config.toml
norm_eps = 1e-05
positions = "rope"
rope_fraction = 0.25
tie_embeddings = false
parallel_block = false
extras = ["some layers without attention", "local attention windows", "gated attention", "value embeddings", "an embedding shortcut", "skips across layers", "capped logits"]
optimizer = "muon"
beta1 = 0.93
decay_shape = "sqrt"
seq_len = 256
train_tokens = 631300000
steps = 2992
Each number is 500 + 50 x the weight over the matrix's rms, rounded and kept within 0 to 999. Layers, rows and columns count from 0. Numbers have three digits each.

# q: layer 12 attention query, 192x192, rms 0.0453, rows 156-191, columns 128-191
# k: layer 12 attention key, 192x192, rms 0.045, rows 156-191, columns 128-191
# v: layer 12 attention value, 192x192, rms 0.0435, rows 128-191, columns 128-191
# o: layer 12 attention output (transposed), 192x192, rms 0.0825, rows 128-191, columns 128-191
q156:505561513450613491480535447465454556487571445404447409393533494404510491386500549473427414507500533415521479497486486534535583458524512558573474455420579514548427503503488457565503525386485444
k156:474476519482357524537502399431512496546513576387535498567484446511443411468495568487536414484611568385590401536494602583573553521438423519607527390428535549492440520654549398447573493546505418
q157:455427433404403451556561507469587471408580504454529420443472551515482512502486525448416529546542401474512472555546526543512497491426496552525417505510407440373475414507503540489551474472532559
k157:442490465459557539443543372508526479478486494461488506498449507558520485566520468589560539494486525532373507563461606447530546575471520555547485490524465594619569541457530574535454503513497525
q158:540507360440475566525520457534539425516479491434405458578509496558553557480514548578496498428437496471500550484534546505497433589489432477502401566508510450551559560569465567500454464447529506
k158:448495516444485516470482580456494495604448594522501543424431545509438559583527450480472522575558452487516568436538448438407465495564480477509441455565438547489422531501444557549424520516479494
q159:409511551421543440411567465468530438535597490571658434491518421537527500570504441443505511507496450529498503438491468487485431383511466532579584476360577459536509507456452482452416433513431455
k159:402450527435542481585531459394513493449565499475551496529469541533524527529448540534487500514403500478449473500479398543571524430481537491455527366446448454587455497451544536500594485479469498
v128:502455401490461499438603576480521529535389579437605483414497525522478534514579606547525509423474515425516447471476504496430438453542450526368369491507449529509572449468446542651506485517428431
o128:537436455533493502583474518495442463482442526489536452503406421460580457534565517500511490504506591409567545560500458487472411423389566501568564524549577514552410529405405529493447553402411502
v129:512499649531558471533544460392581588471560542523569574450461401633515520480525536413434422549576510509576487557596604403508452424591477534461445523420537428466562622569529474547390600531458529
o129:544426484504532603469533547584448497565508567496488417599521578533518474472485550542565454534545591529489482587600478519524447553621457506593448477521433527455339574470484558548540536520480482
v130:406525536481456454417449540531449551480582499623447440391643611478487535496531464377542453464512467537460498487527460381541516498461518504461495329466481467535564408623508601526492593417487522
o130:426453430558462504512472408475525427484552484510564532500454422510466444427410483462514487498487474541543535458542444492516537517538523408481573495515443407393515460530555499482622468486475498
v131:468431469430541484471582529508464490478551480478340501409534580483501557651429544513547495497474528511425491644513490402507455521499512473452455581534574484476540548461542487332473463428564608
o131:537463499547573455571531526452467592447515521540556562647464431484490478490451530475409436516537600528497523548450511466537432556493549503550458510497512496501469383476571486514461397480479456
v132:517499494546475435600614455484547452484546484391542488566562430606490474551477466534535574498451490537479450581555503483446364422487548437489489412549517532514538422493457489656422452534452481
o132:488543504483508530414504464446518481554473486430500450545580452527566415472521441469461478491447411455471523421454497520477494518568471502534477493546524494421496560461485549525497542401427497
v133:441492600479555567445501542477494521588541631522456473535549431474517509588491506551392592484548503520512418489582461483454556387505500492517549488518499456558551551538413488430487517424520463
o133:639425483467470525502488367458499598477544519551390575549495576474471420463457389527468492492573444402479469532462551444535539510559537498503437548569479542506484466474467611504487443532411461
v134:453470504445525526453379596454512578455456553569487492461448568499498379479570607387394494481511575554457523552499508491522503455543510627625458520481577499564606471612521484669523560511479508
o134:525397488476408564400506538496507516538470570546438514491434505513502402491567459653616622533430480513539506504450544534436603477475555529509543527568546507418416437515581489593519477547515515
v135:469521572469470530446490501468504525539501482598533496491573502584455522468407468603544421514434516478587422563476485498436448623428553426437584456462555446485447562528499472455449524433547546
o135:540610542582541514499604475577625459445379461381486498483466527531520439462510451482433484548581563479504533527462477499521372522534463498522385493497513592478565528537446525538396488492490472
v136:642583526484473536471514527401587396497446552476531536538550600418456508528464523404503435360463492455576430526547366454443437489510497533507491524375666520598557501527557488508562518570546436
o136:525447571371425458487520492463600556507434482503460485449511467536427419437504526457522500448439498522542524529565475360533481514495544596493505490439517522489521431530456435476460427495428467
v137:537561589494503476449502605534543476479569510539446459454460622562530523533508613441594568526509549514518437570517511487522478496399464490511556528393397564589453500465468486488457550532469556
o137:454488508545486419432469465528603500518520533543554534477550484578567484499476515440550340501457562420447561552554441513500534518477532594495489419489570447470562541604451553491545507551529558
v138:495447627554492598549539498530509565474416559558429614446551446511427433393431515472514526499426394504569482456509556563495476530598513445630605586526495476576453370518440477550522537506385431
o138:492547499491452430470519485534532481540475467436517430492486450544506456533508541506444489502416494497505516488457598528585472406397479450512426529548472469534450443437612460465487455538508426
v139:492508487390418479451580478495502514498555557437533522599560502531518457524570454442530444590542418539454703468561560414504546481503461485491418582490631559490429593501425519499564535417576509
o139:518510585483568531411537426465514465360585494472573526534547543510502416577399481461445450469519486555527461502464590587469571511418510445472516570575523573487528482599577470582546549500465498
v140:554442499408479634417513528594487466513545494467492393416552442551540472418517516454488524489405541474487483506530543443432500453507537478518489474518488328466518555450556367425491519465569402
o140:460474485562479414471484404477532494501535537491490452495524525566489459526574574541481540481525521571446536587464455537424448465476495469461426489504447547523528488488478594432569541517471539
v141:524484560523539521465443604543546554557445482472534444487493475562456460477422443451431522571448417465510574546462358565441450529526472482548465451499506517533447606439402525494491544531488520
o141:547541553465490518494521523530515469474510545501529519426474450482585537520413446473514555450559592448467465475468496491567618432485448569542559393513495497335450466479594531585540410505418533
v142:581515484558477501515532542448400507341491601428518599469543527498494485487492523604533395525459500460488497581529512520497452517453593609465483534566552525485510507513390563526490548558599514
o142:583551464587458403477477516497416574445519494454513521540509518562425481501410539522503514575519533462535541524459462453488476540459407483550517635504491444484575559446420493597503526493480489
v143:467530550518509575480432503421474515559529431532497484510451521482527543469519462458486500519512628422493609485585431490558522485531476479632571517535572422481406550573503494565470451451516534
o143:497489418503508501475463511471420445528495494506458581503359498499419498508522380526466463456596539546526588569584507510520599560605434460563500482427448475573477546497492570510550460533575477
v144:547526512565527489365440526593455477644514535552581594425405408371573484452561536567589470507448505563548564503500454507444584516572627478420468584524511495574570425518592525495456485475504469
o144:474535572509508498531498458540471542487531458526442456509493488561418509447619507619486365507436521558528399606502491402538504517398461519545451416472468520425416440485400519537519499435526575
v145:546434594504490541556626510494571550441552505452444565573404533553501612481466496536423585425560528506529491457493522510531608476484495449538553368477604420523464574500488409464451430522510571
o145:582416444485560523438409532518492512480494540607495452529442493501624452477484537547520421464605490620475517500504490583499442569458530503444534480475476529485523596590558550475554542543537452
v146:518594490477484542522392497464505450499477483553470571505436621487530542576528573514517478451518487599488604470437435447423476538561527517599515432481569480499493432546501499494421435432601441
o146:468495562548442539584536522451560424502502548507368499562469445506453511473535406521442419658412565553568487547498546583462496567468518498508428551562520570516558472521553541495544536495523483
v147:488523502516421516524504433469524559557458508641579575452452467499428556467533481539458403397406520484499557555564510479498637527631470535477436526513466581484479560480575491377540464494547526
o147:501509434519542476507563482551608545489564511529425472480448501505369473512476533516413534501516585479536465469498508438525477522480551566489535520377473584528414526521524489523432486582599433
v148:531498560593511526504544524538548524467500522583509476527462555490533513485624472527484550490492318502493422538497388482530540452576558569526562490592525486376558483445491499336465556551559406
o148:442522525544458518406442513518415481527469483377524465585584554534472457456439512515483568577511504587499538446565503487531478523464482453481452502536563555543587572432484578559531513510507466
v149:538523535427415399511558565474547535440658465470515543541472498568369502590440477392626476449463477526528504424437563454521538577538611558438515516556554489436484411385495554476481548611596490
o149:560510462508517468403401480481450434506641445519483468562492496522500494546435601518400518540406464501493425476499441447495462486593493456425504397553462552580546492558483491554559476434456545
v150:443439418471551493477369462453530532427418504478567509628458461464483417474555547477504599523457494480527532505505559476452483486620467468437498473471492473512485507546505505451577535369567483
o150:553554499552475491523592461490406505522587456554446482477484542540438514538508617516495433490530524461518525402429517510467544478524507489445494435476423459461456605454528513543432519558479578
v151:576523489422641474434469480529592510479467382557441424557616563528564544436471477504505566518567354568548440558527547462508525571539524532460405509384512435460542502600522557523494395544506476
o151:468442433407363569533562540456482510574517523410429540457425509471507512522454450512467496479395512519489409578541411426521475472438540544503435454487389481424576557476494497554473528539501515
v152:506497574482481582537454476418384529578485467476449420545494553542512525462428468416465515523516535525516501493498459508470532535509652515357474543530471632497473408524542526427432618485522424
o152:539515457482543445537495549396476512448495471471520511441563569392457523516521539432569482552513522540552385528474460488521535512596461471505534486517475509487520480515555435420606470542473442
v153:404489480551597418523494470614451484542489496502700427472408562528463475571464471489469591454549537550498580534509510457460441389444473474495470553463574478670508556610421498436636579497467457
o153:531532501507576449463520505555418582538470460520443528558464479471576419524519504455455500441491483567461489525539475462503526472535514481349509575593511445435433431394508536564489451565598582
v154:595505549506618521491579543502413592620553436508511429456468483548541562498471598481555449463467440516547496551367468460497568495554434555567577448459511522494511503503551561603523481490515540
o154:499460359632498478492607491481551512528475533499538506551440489533506479608512532551452498591505521497475499448457457437468489432451490519494485533414562441567508462513516518486574488499523421
v155:515530549527509443455583533518541502604512509518597500476476417561449402484587448612550400367440460509441425569516409522503491509424483431475413524467472476480528468533465501471510570408395386
o155:596475439588471566560452517560541477566424523533550450555512488550480435504585499454519486540366470523489543557482564493546494433468473450453474461509570411503519522458487446558455449530482548
v156:404542534409492460475472512423515410527507475433430434518456509540455496477495531417532612553516438447550502468483411512474570513505549557616473463422576522505553485603393588480527486476543535
o156:526514485509484552452512508526514585530518511535533511517536556468396387482476439551543428609515395412507551521501526552454474543556472477448581508535567528496494439546529543419484463490547454
v157:565495609440495489573423470493530427472366436505455484446457485499498440497481508413462487445482368506469503551506453501438473516571410408583513474528402568441527594589503476575526547529480551
o157:388523474447546492487512474575545425513506532520547525473512493441504468541508445512436622507543472470476507467563498412537483498542452403453447412511654518570475469450487421541409453454437524
v158:603395526452433575483504430492590453516430459448604428486480491417432502493456445507448453446554532581553412511555473516455503577464438495564574546531431469479499600455504515542640505388549596
o158:530452505389487544372370543549530495537432516447538502454444493414476488457493443507512445565519450427425517513593539473480512525466551558542463435359488496530578484539561433581399503565483453
v159:432399505464496510633476507541512522534583543543412421458396388502483484413531494592505465531537565415400410391646488541465510578567567471505400431533466534502444452459495572520592484380520517
o159:467497505546544535516458480518467501505637637457461515567440518444456516402499567567545447528510649603456417520450489473544555512444470473513615482452515496559502552476647430455541518472533441
q160:470536480436488488554558506481515527486484538515494514466459486461518607513546468483512479522571522475487466501570498528447470518546507499487551536480471534556487527554493459527482535497499468
k160:534431497539486486484486463543515505489518469507499467463555540544429473515455467511485478449469472511491487538474488492496507548485526519470481541528481473513476435514442536494495504524493543
q161:501492478444483500496563518490511528494505536509523484496461512487510576553477494493509493509471519516476517453503468469451485544497497492468527507494481485525537521520526484509482515547507484
k161:581544523526544538480520490528513469534522486472482515519529445502469436519507533475479456402474518481485468541440490491579532525523467505485475463542490514532524479479496520484455440501543530
q162:430466511503510483549488475521506461560535542549464532489489519515479479517437469450486546485497468493531491535477511531465469423499516526511496509483566471549471564467518501536570454550444504
k162:392522528452514537483515481538478472471514586501508441505537537537542511462575465491557467520523519518524526466531514611469544454449494526494574489549474448431520470573484493497483510490486473
q163:499483523522502505541507474514523561475452474439500548521507513503555523505559471524548474580543503514484484509553517433535528552495527470527513522486528456475523470524478464497534505494534515
k163:500489457447485493537499593478512488483499549537591464547451519500505488514458514525505470499518506489449475483450494523526492511568495494451515505503505554486542504501493530479491515447482534
q164:475485451544461503545524521461508543439522553485489520554481486419511544516568478506540501480526458467419498524456488506572479510525576566530542517505481512513531514519528450535520542459558533
k164:533456502490457509526416567478538528490510541541501505511444484474549545422536522600521517450533469463393449484484507509638414523568508471504472486505501535518536494439489401519456498444489443
q165:481528521527484533525505457504472469533452495447476553527525515479562460534510493496471490546500512471568512486538497462457497529492495435526486491517511492489489446507491471515506535464520531
k165:567513498475458547430625354518497430493543568422566489490558576499472491556519514511560413519486580475458520468546481449344589572501534578536531579545536426525475573530395471517548444416500517
q166:449440491498514420494483543516587514462493547538525532516446526397551464519478534479501466406543543519531453506476558449534538557464533478598505533428512489508483359460518506482447506439569548
k166:486569631493427412465529435545543413510503426485553528493524619450427496473560464502494532485540508518483423537600529517372560489452380533503526496476510572592504490575538491467467489609519500
q167:663458522554402426608395486482585560429463536562500513579446414611617449444542501532644479416528589566536563518541481477622468586453520422440540414444407507463515483520561568494541492600579594
k167:391498433496504522527540569460496556476485508510482471446513489532488459469481569471502514499550477526590504495513568579505567529412498460450564473568489541506472569545451512456457534465554565
q168:550482491453544571425529582409401443493536643504513603562529431536521441551469451460329430480440440400552587531534463523354481472522445506559479378542509533483457479532461445519526534439558564
k168:562565551444552430487507637517481577512554461447518553505510497630471520376439508512455513447555481351567496530488509563624472558546570521545439518555480567440461461567463492516538460486541556
q169:569610499441428457473542507457622542533410458481539467456551509427482424537612572420409433532420348481464531575591529524457432532473480566539518529495506520402505529489514451393526463440580615
k169:435573531553531576414402493423512488430534518477523470430564449474607448411535538552537528572481404541462529475510554554562486453519437464566489413501458495472579509422536332572542470413431601
q170:497485517533472364475570478563543408532503494580546444464577534504515457528478482468462457436465459526496504592521487402405476480440448510392472493451505541546593549630407557485470399520527573
k170:538483477474553360473553572571463530549474439510452537490604576545489451474433464542490521592449519589475517588540467456478409447493500476504500500478431470581450457535513535472473527530495609
q171:450439523522504565492577517535452529471483495479462454522490496470412511513551546568519488506462464434458386504579480454495450540557609518516429541561544478455500460555481540475496550516441477
k171:512492441549523574476563478473466561509445562421478399577458513520557528551546495444538463577529522511418425574472487443506517506494527472509480578505553540445489493514516545511561531557445478
q172:559452524447601507604497568575521444438458508543480491520496616519555535500536498495472544431471426559489562499509530453489546457490471512436539472574519487573534492460532432494504493509516565
k172:512545479467480510483523446432484493481490609548427426577564554421459566580545446487409522533435484492489543469475427480460438479462457487567462505461606523458438490442533577561647458528559565
q173:583562522551503519466602579599506360547479425409504539500576456391486538530452516558455433473520471523570508502483512464352504532527534551557414510548448500550441515485460549535550477526533577
k173:542498393481486473490560470530481543548413497489444431588538509630509500504503532428494451535396497509532451494532497472469512445495565516531478592500504500556474504491505458540474416440393440
q174:521430481469505542517449507500551382432543494537508571481406498462458498541476485442487558464556514519486420503511477539452451521508500464508511515517487493514484465421514477387511531571493427
k174:536391488512466521572453487409447517511523471630472566500402484539460556498524460477507574526541465499493463469424413462492447500474495460502425468537480443455492552599533521532471594518488389
q175:551467483367406481518481469422469490426436526503459479410464574347444348537427510506460401580413477512519469392490558561382486475510477602456429420505422463500517485457475484538417519478503540
k175:437515489468435476432470475477538476470502592420482482470535523440425471540550545425492445406534495580478527551539571553446490407493414510508468500438492518571510448582483476605468656486509605
q176:529487455457525548453510488644523526555460497535471552541518541489468458524414496604476413569510570598524497534505500453556559483514435497583476529459571527488471528443532502493463465597440450
k176:447569474524537563505568463506556515489501539465538423485459540441495552466449448558524502600499548641573431445536525515457384510502518518546510460469530486451477503403446391519495468502472490
q177:456422461456562535505444550507475456528546531484535349563502406540477440499538564520517472572521477408530483553550470394589555592515459472487412498473548488466464480548545529474370529472485512
k177:390504524646618535538484518550460527485501475574517616457550520596461462548455465510500514550437528505556517503502459415607473608520438517586491517406504538438510471495491614503408532527442433
q178:579388537483528507487540501523450527430489496475483532488469569520510452558513573504497582468414581526392531469549609546514508507470477492506492522514532567572607465496448454457472496471512574
k178:585455495551500524551465498516553511441454471563406564506569611550577485489517500545420548537524491501456502540541623619507427524563499446473549579467433506511592593457609505415496435510474541
q179:605437569486556552605510563459385500482620608491479511600469469526488508499527557442406576467554403439469457516475513631465568512390515508581499488580545501499542445508443485431509507557628482
k179:523470504545512541500607484559510456509487567474496433440484398544551530490437530498533534480509460544416512571464469532543458470593538538412522413497590401499566498478420469458556541519462526
q180:441553572527465429365507504513521383501583492567471515419569615429480561505499407550416616496500487564434511569517503427472470361487530544519540509583495496493432440425396537521529472556480525
k180:488487520512516567461437484425500438479488554555471450449620539494376534456450462468346489545519423599483531518498528464575469522504436533567439431488477499564391579484588474549502514463541479
q181:525515444545404592445622457475472582584388554467496416661498428571522550458495492478457585590528520522517535507561480511461423516578477569521516474588546537340512520595418561457536555403514547
k181:463525420532533596555510454468501542622510523380575455534548412429487557495471446533571499516555638568539529558557473459409515591529467437471481574530479619344457433567440593427490493527597416
q182:495559520433433506476422405589644457471490510424481459559453562505488500420521665506526496388471545452574485397528623562406576504452535511474434505478501432515415502410509439518474404450551501
k182:553524517457514507522467495567523559478447556485459519529493517478516482460470582489514497505506535409497553534535501482505489545524461428537514547489555500498540570529533493478488550526486492
q183:424544554510521501498563425464508556559362530511453482568439427499511479618592496458524448594472552469404567397475508553350542518534610492467432542497533542481477499558504527537504536482547510
k183:462526525600489603570491462486460499552471501502541508411476640514497455480524550549548500532469463419546413405378495484393491617473573436490496510414428434405499515506400521455422454503542584
q184:517443534497446511547486544464573390487397463463530546531487464482440591530458573457474537482486527463501493431504473495464577455468484440546515458569434430599464562474414464459565568527461479
k184:500550492527516504476549511488477543489503524536466601474503510518433510476467503499464510421508490576471518530420572465477506498532473438428526503563456492496474452588477443502511491542538631
q185:414424521547493549431521542510522512469514501450469459490533478446474496492525433594442403400487469635489520449551506527487450424478476578538522564481433424478435492488490546488496573368522587
k185:462478526526514452446544556544511521498435560402521425454509558410474421521523436596421498576512480478474498528482521493416552450464517610540595593487504488532481413482521596541453480482467627
q186:422492569451517552462559466474550565537464520476557410512506491566497444556515447490562402496577470497421470515529362572462499457531462508569502495491475398485565504462429474498540501437535475
k186:459472518508433550410491454513555468589572483526441460485521437502478605509496497490470558525571417469486513614464465518599530563519528568480520573488488569464606516549427606536586495510462409
q187:361557450613505564461444491472514543619511484518568519466511482487446511602503467548575561455474530516405403412425537543517535519524563449430476457549432437547519465460489576492589478491508467
k187:404560526535567509506448522485501583458543466584462509471451513540517545550509621409509552406487492468478489468539559492591471496532495487452422308519586487522460509511538532502444497526433429
q188:483453524524459494390523473555516486545549476480543395479500500493549500386570552493582493567489526436482455449448495527516590520432452542506494460530475511648475567564438447498521553433456548
k188:472459530582545577542495475588476511514451535491513507441577404475452430538557538512456527491570469457449508444537432539552500416456464566512514489502469498514527476500474520444621400427527538
q189:389535520509535509482513478545585422566519530552526470452566526578552540519430480502502445459426521461485569508484443483361516427457454477468570534420489510550496492509408577557469473457449533
k189:421401444431469493583421504559454600483495466523600583567544549596581560568471546396554421467485515434448483500528463513461456539502487476526569526479555532517504507515441467452490548481514472
q190:554422441432401485510599464517515454541440507557506491522561615489398537509512525553489487484572448445497487585503461466425584492493532470515556571502507509511603519456492503534515458496470506
k190:535518493463412493561535482465536545497455463492412477493488567508439503469496440561472502421492459572459399443520592497552475492471568521541525562466442482571531492413525491382467500472491370
q191:531478512485502473493550499455489519480546421534525595467502486426660515475495518575478514484529419555457609530540579515439515536500458515488553509574541458512568554481535593435550523544516442
k191:508518557516494493513406564470602551502523526487540542487494565569588489488463482481470534500549410568530529510456479547536482511441507492549559474533473519490496432402596603515449582517516470
v160:449574521556461355468474463498531487450525551505508538547462469529479473424488555545556483488400521513513537590395513502479448547476475451446461543535504504565539464566527398476501474524426482
o160:527491501467608512406526609564444499570523502408562521535527489506471503493472485476458541496527489507561498520608490475426422526541498557498504506493482562489446521507459591579497489469483526
v161:558443455426482434498478388520497522492454460529537469464525550468373407486505536471499504548606501453497514488470520491568512616497536536435515478427534578345525544442491506459458474524485514
o161:403462494576493539547555437570504523503554489444457449476525535455540563483435477468541569479555445523507498549399529484511503458536504481495500562531499484586533501499494537528537464568445447
v162:467519502493516523551542542493514375488542579481474629533504479535499486483515493473440446384464507520511477493503534544459459554508460416475498484531576456493531485484463445537501505573444477
o162:580476449478476482496516528513516552466493578515518493519494545529532434549488511563447523488487449479458574507536526521528428535552602555520481456439481574454521533501556439462449469529524551
v163:467426549437521477485502478517475526548510457488472488486475544505479504429513469443452529544449524502491413488527456467472482482480517555533583445493429538522501485492472545508479543474563510
o163:491568480519475570536499430509574459465432543496493566423509528466473470507488502441520485526483463499518520509478503477476546468410449442540492510488488431551545514589543467452457474460479488
v164:478519493493507515496482445520511469434495461517506445545556454538511555565521462484522514473558514499529440516518542440524433479500476437516513518476499497495455480461429393462469551461516575
o164:553471517506500532510518507506559461509473400462493496476408574538465506568476566519578490492457522473482455493438513552548491443527471478528505468519527433475492568527592528462543479530514409
v165:471536538456487477515561446516514419506540476519484597514541498474494508464491529518408472454571517467490476441563463528497511517431433494545511598505552457435452483477551487511492499580533446
o165:523504508586431578466485535505496506474496555482495419525409464504549495523470463530506504513462518518466427534536455475508495470481506455524494431503485471499557427545472520461501564442583452
v166:528515510513458513534560559582461491512596497474515540514517524456468507508501465536474561554471499458456522503397437509498437530580512509507546470519531535499486405505547508536515476578484521
o166:463515443473491473510530569505513552486533504527491483410560429508519479429508508508501543469475464515523472528514514524550445493522528514528569567520486491463489473510505544491470547480481538
v167:424523476480393459497454449481514483461447524531526532482502506498503596483443550456511410514535560611466496418540467495477463521442512529494560512574432543507488485548465438538440526569448518
o167:535490524463446479534526448500522456495441533489458493445450448497468501504499514539471527525422515556583590440540581495477463475501500446537495472515521478485452548484447482465546475443539466
v168:484472480487478487477461587517469493555528469496458494461559475500543443486499497604539445509452539467480430497543491487478475460501473524472571462465491537447470481537522427462555531500482546
o168:444508536514546542493506495446467487523502517493483553505498467504461402453543544486491526565524508480522538460518507448497463547456540448535498511513488434464472441563444520514522563455464475
v169:480518468428504536422466526493581551492480466504508463482514495469543492612538539537556530525583534508497569464473486488460523503477454441558562495536499536519483499442492482560488512537478476
o169:593500567495468506504553448543488571505431572490487458506455483529557482484514452475474454500503425417479504464529521522530556561550527557553486522426488504468501471486513509570497480472490517
v170:527509503489552578498560529506568476514461500513501510567483527506487507550505479515473469433502522522516483478456589574440481439486506487546564514459432431549428369500475520433500491472456466
o170:518547431505475464391524504549425543480513439492496483498545490551447548498516619442493483537555555500534454429549488450562462498542546508490461521564503487405538574520500573454456419530524555
v171:561554487469543449484474441474552457518510476555501500493554509481486462433580524497537498475529478538465506502519391520488571539483533502456444603500558474496432549430430523516479470532518563
o171:431511521565454504446570517501521446491427438456495484482519468451531533530482500555563525542418513548502482470450509543474494481535486469500556523514441443510559519571517513538495593497500472
v172:538551479581531501421517527589489481517501467483487520531489500507527524528479542581528556482474534474474571533575476541523467464469513452574501551535540530551491463475396544590484454492455488
o172:499501476488443478431538503519475606469496466469485527513500447496472543480491464515475507503452486425500572472560448466529478535546530528537508485555473558461587440553516497515545466469539607
v173:501513517547518424579458436441480473512506487435546548451522503585457502418514448475461582434531487450543495462490510504536530483459474486527519478517504481498485501530469465497479542455457478
o173:452553437540555514514524441505565526497527494426577417594474520410451445476398516512430454508445532483463558487487550536507480497530501501520601462460496481469533498483540530496516491514535494
v174:497485519496435526465484471516451472493541502491524458511524466467469502434530554458508520519557534451434518571506593488490559507529519464458465423476511422523557499559521492572511496498435548
o174:466519555471486537486527490516441451556473538443502547439582474478515410437545475509483444558463508522422517557523526495405454465468450561455514545506527426490477532456459538476519461501543466
v175:536496501538469526563563553463510494424504566439608467511579546503457499482475476433596460509504539478496494409548457490463536551511523515463516584552515590539531541484521464582526480518454458
o175:448515445550434438430572519529463474610521455513428550476458525512501468516449438510438543477474480490551507593517516541525475502507433571564453484425395485460501544542511497551476549492501473
v176:510487526538517525607483488543474544520444478511548495531506506518546503506491507532447555590513526500532494517543448535446442435483451522524486454484521449509539576566549541476529405508489490
o176:500486451428477526510547545447500459511475525542532469485503520480555453519520525527508471557498481432589477445464519512439443515528459536489552525516516568482522491462537465548527426487478493
v177:477472491437493534548422477491462499441478567518460483494492501533536546467471476545440503549481448504547523538464460467478493504508540456497525452498503496481468417482474460487475461538516557
o177:550477486563479463533458469433477511591508516512518501454507438529532451522505515465538534496501558488543551508480450518471505471439459496536543524527488575510471535493484544485499523455465418
v178:508524527563473497461539538437521499448565476461410442522567484484445450507543519561434467537568429522469413507495502532484482521532545533452535501550458481558519547588574526555504545571478445
o178:544507514543510529455563537492507475487484348514457568500505556438568506441490523473494479509523489499556480496558510477558463548543502527540441518479451543417501426398443486586483498510579546
v179:480445519617514468521484493438464446379465514531460478456490513563609457485468491538539531412468526491595584550502415460533499475538505522539517464436487499513517485516505540578549487509517529
o179:499540496475609542467493547566452537564442479499513508521485435509521516456476576538510462505516497573435489510546468502409490450469504478516577544564489525442502463453531493499555448524471522
v180:560536551540471524548534486565555480449526439521447479399514631492391499426480533527496533440504539456475440506431464414600461504470517497515483536447423500490463510564538463497451507540441489
o180:484447433508557511473530453537449511513512527534539585488536566503559488494529519458485566512561521515474458558508508441566528487484481467487504544482495454537585504419517581426496457536461400
v181:478612455482465512380487554498502462560558456583534492549526530532442440477582484489550533450494516488531493392400474535441477536527446551470517497450470470474541519588462562465446431495501455
o181:486435533552558570498513442576477529568574578488477479552511521414517513500483480503475459510509561490568548502515501475550440514528533501549405486512524561549472452534477476465458524552447503
v182:465507492569440470505463470479415494461430483524542517484531560551512558467439591469551392531570437523440548549481490417543477579546487522553424484577525492463479498476508469486445528471463497
o182:536460507470482496550510532523505445535594527479485428468442488494489481491504438526523515409476509461520459495513510556437517480453536470408570365383473498511471505464466565501480502520520538
v183:465475490596507565387534500575554456471572453477536508469481595506447503499530556483449633466504463517479479522528574519506561511453492496493472482518497517503467538434562442442513505449517553
o183:501481545483487522451468486491490549449498443517460466505516537472561528435524561529553393528555493518502488478422511492570470473552463465532488521478491483502504501558524550529501508538491518
v184:598470424515411492481494533482555456473627456557569488494467483478480490462511537506467449524492507479483466503482538537476554456507565458561482476537441568506504500466487531496497484577557425
o184:460517470540460531540535468514510465548470489448482497556529505510541496483490460542534572493529481484463438486493433515546496590467555534528519548552524484568497544546504550499545517533433454
v185:575505451510500549471385477490468458550527471466500561450502561496476483496534494456461492512434501503521446594488501415530449539474524440518483506562452535489464480386477541489460505580450440
o185:523530469555468437550516447573510536487466453516513425482469470508528535460516538578528520462477445537486495519480484512532511497433494511482555556578473487554486566475488513509533502478499478
v186:523508514499493537508519460496506546458539499477468565506508508555484496451482477409471579524447432483411556452548471520492489521499485527484526429491494562521533561507485485447520514509576508
o186:480476429489485553428451505448501486503487463516498490494496485401465461520519439495496496515506492467542541506501544488541507499465513523506483490536499521415479466432523509502495486575412495
v187:533427499478462544470494488455495485522600548440588590486578561572487479488474532543491472465554580498525426469453442505537561532514582409527520455581563480604482467551494487492505525467460531
o187:488471510487512470491567483532500520524448440544464465515465582515515472513480518495505470510416433461472535550534514468569472543496501566522429532457583504450494512543463497548461487435457446
v188:522482451515508453535516424508549495495395503493598569499515547480555470539516434535431522432487498438474428541588502527565415600540486457564577498491447547561517476471500556502560509433503538
o188:507533524499585498402494498486520506448595469485460449556467410521481581473592545458488451515464591564511535531506511492526437384487439477460477453510501505460474552589517496483470402536488506
v189:403474586490512526516537497480488535526470514465533519528498443481423413559461475542483486454525513535524438512507555503514476436490526556497484537562513543511523503437507556588518551514486518
o189:510501459465512495444439473499557541565498464444511497499424463496477584438543517521478415503563534538491556479542497490454570501554537476478497575439528447536485551418484463472541500507416560
v190:544523492489461575482574541470551496508500500528539519453501489474403547471553441503530575508523426607467514500469526469485519524564470570475501489536545531416495404488497513455470467467463524
o190:538500545483500491508476555544607524493481472503501461440506474430538504520420548480545500514502506464467522555465497496491465526542505526481398458513462434521543519480563499484470492528583476
v191:496525492588526533456394475536462551448489416517421523480511496451477410462502457510410478503457438495564517465510559491538462525483536492557421546497461535432494485499473480486431439521473490
o191:554499504584535485486535516583464534504497466479503498553470549505429448533507525538543470502499533501537416516475501492509526562519554519424497545490479528482519499478547463504456483495482558